Weights of a small GPT-style language model, trained from scratch on English Wikipedia.
Size: width 448, 7 heads of 64.
Architecture: LayerNorm before each block, learned positions, untied embeddings.
Each number is 500 + 25 x the weight over its row's rms, rounded and kept within 0 to 999. Layers, rows and columns count from 0. Numbers have three digits each. The size before them is the row's rms in percent of the matrix's.

# layer 5 MLP down (transposed), 1792x448, rms 0.234, rows 1425-1453, columns 336-447
098:494510477521464465515514477488507486512528475493472530502477508511487537498478452475520509527467475492495514500500496463529477522513490454507497494492514551497502495505500488554490514485496501495483502492521546496494462553508504493513449542467510501500504473515483478466470543499529476497469456487477565497503483560521496476478532478560
096:487446493487487463482494494513531500509504481529498514538542509544490481498514506474501468455490471532494496519496434457508497499509456499512492512499509514486494498513529475525494493476520517532486522494506498493468484524480509488494525520478500475551543504490512529469518482514538545517508528491517488502459504492452507503510475499513
096:510483500496469499534510479524487460498512520518505492462459496509543480556500515476425470499506504484519487491493474528494512522453492513485486504500463525520486518504517489486464528534516490522482488497481494526480480526551496537528500541444512496479500496557502551468527492470510521485433526494501490456535477489490545486482500463528
104:518505504522473570498509526473511526487503547441524515490486514510533499528469517504519522485513481510500472455508502529534464489496494451451501482512494511516484511529453494487554458473536513503499464493547476516488492490439505499479511518498525506465493507499507468493493486438469512489497505526448518477482493536516458458489520473521
102:504506498516485534473510508534528482509472481506457511520506500480527519490526503524543522483501507494498491490501505470461463495486483538532502502484503501476509538514488521493549473477484510488483479477518478487497444461494447513529473521514505507493515471486508517465492535467483506491508463537518464542490517483508478488478517472528
097:505457492499539529487474532516484499529512495480508479545497488487490484516517487506502495499479470496529513524496519513494475509500510525474525551473505505505498510467492526503560486505522510493517502457517494478489472541469534455473480474498535463541508444495481511487470457503517470539506513510508506510513535473518511501508467583512
086:462511471543471477529534517526463513519454512511517509488504454476495545515509545529500503498488497498503464475501471463467499484521485500499505455516526493502495515478450499487534543506504481479511494550522522517492479461477497494520497519513532483505514469525471500510519505516500485477510537489504527524516497518474481543509468445511
101:514503466534504500531532478502528520518490508478476524474479479502528524488517523485535507513506527517511481549486492503476484483524460501485465530506524533553520501482481524489467465513485513470505516532508476484506499521521488510504534512502487507520516526519503529514517504478492525486506488491539479487457515535499524490483501502450
114:457513472491537526508487531464493472504466512485436519490506508467566500450464488476480492531490492449468512456487477520474486486495539477480503520528523533449496442524479533537508485568543496535531556510526472506481513518477456477493492512531513503514527527501513518469530508503477507494526488460495497502493439459499537513471488510465
102:517488503544521551529509538478500501513508492565455424516487471488524459568507485481531494477510488506473482522508488546521523481459487467476524459524471472495547508472512473487517488442482498545523456513514451468490513490511541532443488506508506526503471514499504479495475511448495546527492459507506520530508499501476487530503461512475
111:498483506522471506514452452493468496473479501526491542480497515499525477501476526488518527473511531567517427524520508472502506492543517501512462489486479447484468507473500511489525511483543527549550506491549484510487484505515504483547436470465477494509537501481467484470505570511522485475510496462524568453537476489490510515491490506501
093:535531538506477483499522493489535480482512542537475476513518485480473543513495518492482514511518507487489508480468506488508520505499534483505497498494497504437503491522501468543517512550504482486502524492498478544574491497522500560519508478502484539459442468492479503456508541510533517527471500475524493527472485472462508518509441473496
111:492488453507459547511505506500531503525520466509507516564501548502486506521490493488525475473495491515515509468517512470499509499529477520525505525482480524514464467539501499497496483469509496465485492594504464511514528518504560497488521494474492512473541557544494537476501519487500519470528474534485494502553532467508474485510555448456
101:539509512460452493544528529478465518469514497512501499486502475509470505489479505511506467488485486484462530484544572516538487508513496486483524577492562499502486507504482506520475489510485536492478474496456463489497499491511486466548492521508490501466510473546489527489487524528536578533465547518502481481493487500492507481529480545511
095:528513515513493503520520493499527485562510487531507493500451503484489462486536521463479522519547481512473515548500469475483500463512502505484475466525558461503533488498530508498458507462496496500511530495452478493483501493443501445548474521506499500497515509503560506516533508516513498502484523520527543500490516533494484543526510486451
121:465498534484511532542482503535523523489466444540507522501484500520534530493481498484536483505492539502525499460478497463494435508519497515501504496539479489520498525530545513506556531453507518459514529498510466531486525483490530476488503552494444470475523564480505484512496518499510512504502477503527494487519484495470468483456468489462
094:480506472516519455523489497484463487482463523465507485498502498479479453506498521462469479500511499518490503471517532490486483502530497501467487467514497496470540477506462519486524497509496507468430515467491503537523472480528466489485501528467517546486443518513460468525463462501512479495525503543459449521531506556493518523524458547512
099:502522527511499541501509506536487448527548512499462488516543458518498526538519498541460499478493521490485458522518513493438495503495505509543518537473493533488505479476480450497514505480498520524459498515487505521529483542559526512531530501480506495513525524512531507511494503514479479507502524447486557461514494532515531525538479512526
111:478497514513508485492487471552486471528484470467537533486486546507473535459481487543468507496477518507522524493453505486479528482521480527488505538557511548484508532516523506528524485520503510462499529496497510525512482494538482498528499495491498482480523515498533527503514533506505539514542495473516460485477446523453470497496491535481
101:451505489477475533504529485487549485497489523550521511507498482499531500507512521529527488516504472501491502499496434506499467515521455524505500473473496482479492496490532470486497496521510535532508520522530481513457504466487477490516502480470485520526513477543502471503523494502505510464490503469489513547500529506477487550527489505510
106:567486525507522487489502500493501533518491539496488458520522497499512493481567474514463474503540473458486504517490488497505521519514479460477499501506482508487533495505506499509487515481534497502495502530551505502507506479512500522503546499467528497519527532465529499500507509514503482479489467450517479487502508487482499452579524482549
107:503477507534472485485447497516469489445492480502475550498501514474522519496506539525417497512446482499464455507470525480484504455494482462515517540510514517474524503492510484474490527504518513485510452505490493477452498531514496511510504495517557493449483501536536513516530547501464482504490500566482513445473505464483475506477485505558
118:465507540508499478479466520502468502478539538488479462482539522508519458503490486466545465513474503522516496510499506471514499508494514503524517492488513484534507469502497481509489512514473506500549512515517510487489501485540501451471452514489490518522525476509505473473470479480486505522501484551474512502472518505527473487532471499515
098:494521547476545444460513488512489528493556541505473523498528470543528488497483483529487504506495496484519480515455513506476512464495490508580480508491494485516515485491490492465485499553540506502494505483511482465577517469491532503477505441519496493526490502527494483510500515502495506541498477525518468511537494579472533530527513517505
103:515467518488472519502488528484481527495542490489506541452458516506511463476489501468491479506472516478532513511513537521513511502498543501449474541536466516512484462464473508477493564461481488475517506544504484492505465470543513466497487480523495494471501489540521471499493515475524525514472507517491542492479500532473549494478490489484
101:512480473497511477462540513519479510557444471482502503468453504533478514476506547537502500497513456513539510510506538484514516537465460488549497496540489505486522530496518458478495502465476509532512499495460504507549489485501494486511497554498501525544495528482508477483502518541493531492501545510512493475497512564506487494489518439500
097:522500487519490540527456470507458506502544482541489530492502515516506462539491500445505466477514546471527477498498449491499497528480474487508484497499490472488534490491539474465475498526513491531517453496555476516521524486481537495506492491541525470523503474475516419510462496537495503527515453512517488469484537519508495481519507482471
099:482498523574491456511509489508479523511494479510506513495469486508505497460527476519518479512464505469504502514524481490499522541504457487483480536518493495471517482529476482533544507491478500508515504476492512538500539491522467508497502522506539498491498502527508468503478541511482493475518485494510460488530426483516507487527488517524
104:472494531487486496519479526505513525488552535487491534495486504498520502465567525490487494469509476527457518537471516518496513508474452490505496470502532490498501487511508477505505500519520465465532475524483516513500488468456459499498530542471507523496470517483530508505504489531527538516478507480513521536514468543478578486478529502508
# layer 5 MLP up, 1792x448, rms 0.126, rows 1426-1454, columns 336-447
094:509550496522528532506519494493475469514434453557548495488510508502513499484510492527515476519510529505523475487465526495514484504513509508462526468475419519504516487477515489468472547478497497539489522486540520491464484481485458515528491504547494497506503527518464517516532468521498533492478512501468523434476502512542492500494483495466
096:463491518507489512533471521470516539505514492495466508517429500498509470488498520516490514501551518490461499478510494536551501491505483474489436508473483484492523519511532511489511508489503499479491498519477499477511510521466496511510519478565540543500502520520501479480508478462491501440531527518535516489483501445499536487517486518496
112:498524496488538524476552489483484516523540451556440501551499498477507531510482500500518497513468477509509490436483526545501475518496454456503482499525500513485531533532521546500495543523497466480514485493513514489513515472513525484523512523512518507461512535535530472484536480527484507518476517575475449490451467507531490541451477492538
104:525495481466504505431487519499466473488487463509465514490500537509465506512492490508522492491568464472462506520494483481479504542504477487537504511481468492474551494476481476546508510476468486548490458516501509502478514508521538489476489549517519503539482497478495484441532480497510542512494474465513469536505481460446513495456537473502
094:503475510498487463511470485460489495501521491502511527489438474519496517509464514532443527504463491449480517535495530518511559482463465502493468512504539499480564498478468504486515486473511481492506548507507528513504483483513493500512519566476555474523501485488509466512537494521485495508489438503479532488548486516469528491473512510528
098:475496508465484497535507444491509503504542493491514470510534485512463468459471456501482504501489478481532471480468522529511502533480479464526513491470465522463537474457495518454477506501514492506507487521501471465488494500519530517498502483495564533502508509514523496457535504510480462494498520468514518507485504491545495504504506488487
096:483534498489470498503486500506502506489447470475499524519522522483518521478449488484518504492527482510480553499479514521488526513509508452483478540499509490543508471527510502488492516464514514487495525514548492467473512539542459506452509475486501527477490509480486500525494492504513508489505492512523547553505473476500468508482475552463
101:470508532524516497487535539495504530534529525460487500491530480449547499520480491482461531503512475486487538512510511522493533511488508505539431482505508548503515484521513486496493488533547488495531517474518513500530521523507486513513551500484491504485506501477501521520467527483517521517526501485508524485487503490485484496509504532523
101:514545503495512481503498490535495500476480526442463510479499534463494504571526504478541530516516494536511505494514470514522506509506469520504514469542507510543491549488484478515515468501488554489471468502485474494508475544452531498488505533520486517491499486522514533519481488532488517463473465475554482487487541519507482517484541469491
104:508508482462488507505533443511480538472510507436528520457473556470480500493496516505544509484479498506481506469549515501497494479459499502502499523460514524468475474546486517499494496477482485483530513506512471490509516463514489563506502475503498515502487467494460479524476509546515473493489489476493471497493518497494501541500547542508
096:530472511452549549507501510511514516507503461560528514474453484469539492470502482533528498544511476473509543493509479511495452524529485463509518495526496499468506506467524468494558528511484542506449522526519499503530493474497497478495532461514487485490469438527487518550456481516487471527495480466482494502537469499534496484473464466516
105:509511483512552491490476509526508505472483515472545521474462530486511512486494477526486521481499522511498464491522448511533467497518551496524501464507445530483518452523484533461516559453512529512494470488485493527530551474487505489499472494506525526528553519525517536534516544465520509469510485525478524484486514493487480484492487492478
100:481471473567532518463505494512522539493458516495487529501518481475520521486488498495500455475472467485470496496538460477494510523503505481502515533546529481499507509494520516506510518505493503524547467470482550583516556503491487508500481550493511503515502470498523488492483484511523487514488522531526474515495516495506521516494478500509
099:525489504483501511473516513492524484458521495525518468460498490509514515518501503462492483445497483515487511495476497526542534536510515456424548495467460492519530550465440482506470550527480492510497495486538493503476443511501523499490515524503508531458506486530515517492561475489478466502479500460458504479488500491496497523490519480499
119:495473518512492502475526472510491495523501497509455495475503521468477525453507498484530497513498509497502508507526526500521524510491505500493525505527502556489497497496535524486522518485551494505523484447508474498538508529514482499470488553500519524509498526475520490512519511490493460509537523454534465508510488487465501518469501504487
098:499556504514484485534492491501478462522458511496511518483504492461520497491477524486494520452517477491480529495555538554519532521500489494481487466540483490476558433523464513477524468493460509494491506477510488429491515478496500496487495505470523519476493501485491484514511481489483520491528498518475491554498438486513547505513505501476
103:505518496493481529498497490497473489508502509520492502478450481476523518483474482501494523480517528503535472478421510523525498496479513493496476482538555556509497482498516463503452486522527468482499507496467481508475492506508497491517545498480483525471537483503504459495480497492515469521492515524488504514482515495514512469509507524513
113:506518545516511532517511519525495515460493506531491503510455512535456493499515467504500486507511517493480485485438492535542505503510486470515484524520448506509519527495476507497523479534480471530522530496468508502505471449512480468519516481483453531485478484504533481533471552517513462537488521492487439497505507530513487475502493518516
103:511511515561458519517509542530492475543493469497525494536464497516516526533530499467508517534508479508490465525459511498483484488500526477503490492535526490508495473508489468538501535482464491463517515465487480517481483465526514508476495502513493529488461487482491461538463528498525523525506502481528545515447522473461514544500461477465
102:539496509451506510487500481497504516462542464517472521503502484500514508526524494501489483484510526485519488482489555502478546490490549432452494536484530518513519516515499451529500560490530478464495505480490531498461445472455505516483518484531485455460510532492477525511504539511523495491505508481501443504503495470489491471495469525507
102:528494460492443517466545518487464514466456458525537477482474485485528532544488506504532503526538487514471488532526482519504493530492477494513532522483502484480519515493504549491485502496479481474498530456489552505520493546481496478553486471480499503487509480519523450503496480491492482450456544510508507464503506506487493488456493484489
114:540472543470551550476523504483464491524488442515488514497501483488491510464511508480482508519502553474532461449521440499521538531500467507495550485497479514524539513508495488496510485522477495551524475519485541488470506458530513501445517517500479504483534497496521489483490546507488517476521539500497457465484536500493487512504485468478
096:488516533508477478488485554532531493506498530493503465474539526503508481528482483487478521485532537496511478474493502495498540470498502494510536520532522516469504519500542477514476535452486481547514524512516524503523492458468522487469476476523501477520503480495515477539503491502472506529461525508535525484454516514546530514525486533529
104:461491521492553537490520491433490525507491474531476492547495530474485466491499499530490510537466525505485474485541463458485467476508494495501452510499515494496500515504546534490558476494500502449508510498503460463525468523483490504523525469504498496516482491500477472542539511504478523495488513491483460496506526462519443519461493502488
103:504505537498523501536518453516495504485481516529465521466476531540509529490499483526528511505506527536522511540489484525500510514470481511507443483520467470470494475466495482481483482511554467484497453530502511537471525519483513430512488511486484472471469480506526457460461521513493492517505498485519469484483505488470536508455530557514
104:496501498509521537515501525485523524494442525461473518524503522490481494497464466451474495533538491478503519492492521542470545484484518489471465474439520487501544496435495500499519492474499484513520438485497523485537532481436501506505493502473502513489475498493517512460499494487489505514500544492513529476469460485517493475472505494485
103:526495481475518481518477507403510487538502479445495531503566510522459520473498475520481466484495515480487503494479500512482454488462544502484513496486434464464534484493497491469477464509512508547520490477477507476471523493497492438490502481515516484520512496533518502485495481485476505482508482511505451522517467468501473484508444469531
107:551436488455475514492505490503500509475477528481517466474472499476476475472492496495504478455531455465516470504460477531495456495492494512514530460539493548539513538482493534554452509495523498435496506497479481482499490489515500505437476484493491511522478488495529497499490453454428474474491499511544460522480495504498526504493501494503
099:464520486495488472515488460498478529518452490480489475535498514475473517478479501452465524491471500456511489503556494490539481453463531483521495492482499573550490523547489483444471502477498506492536494507472535508463471488490519487466508550496515479505516541537473481522473513416465542483504500518490510533561507492466506515570498501478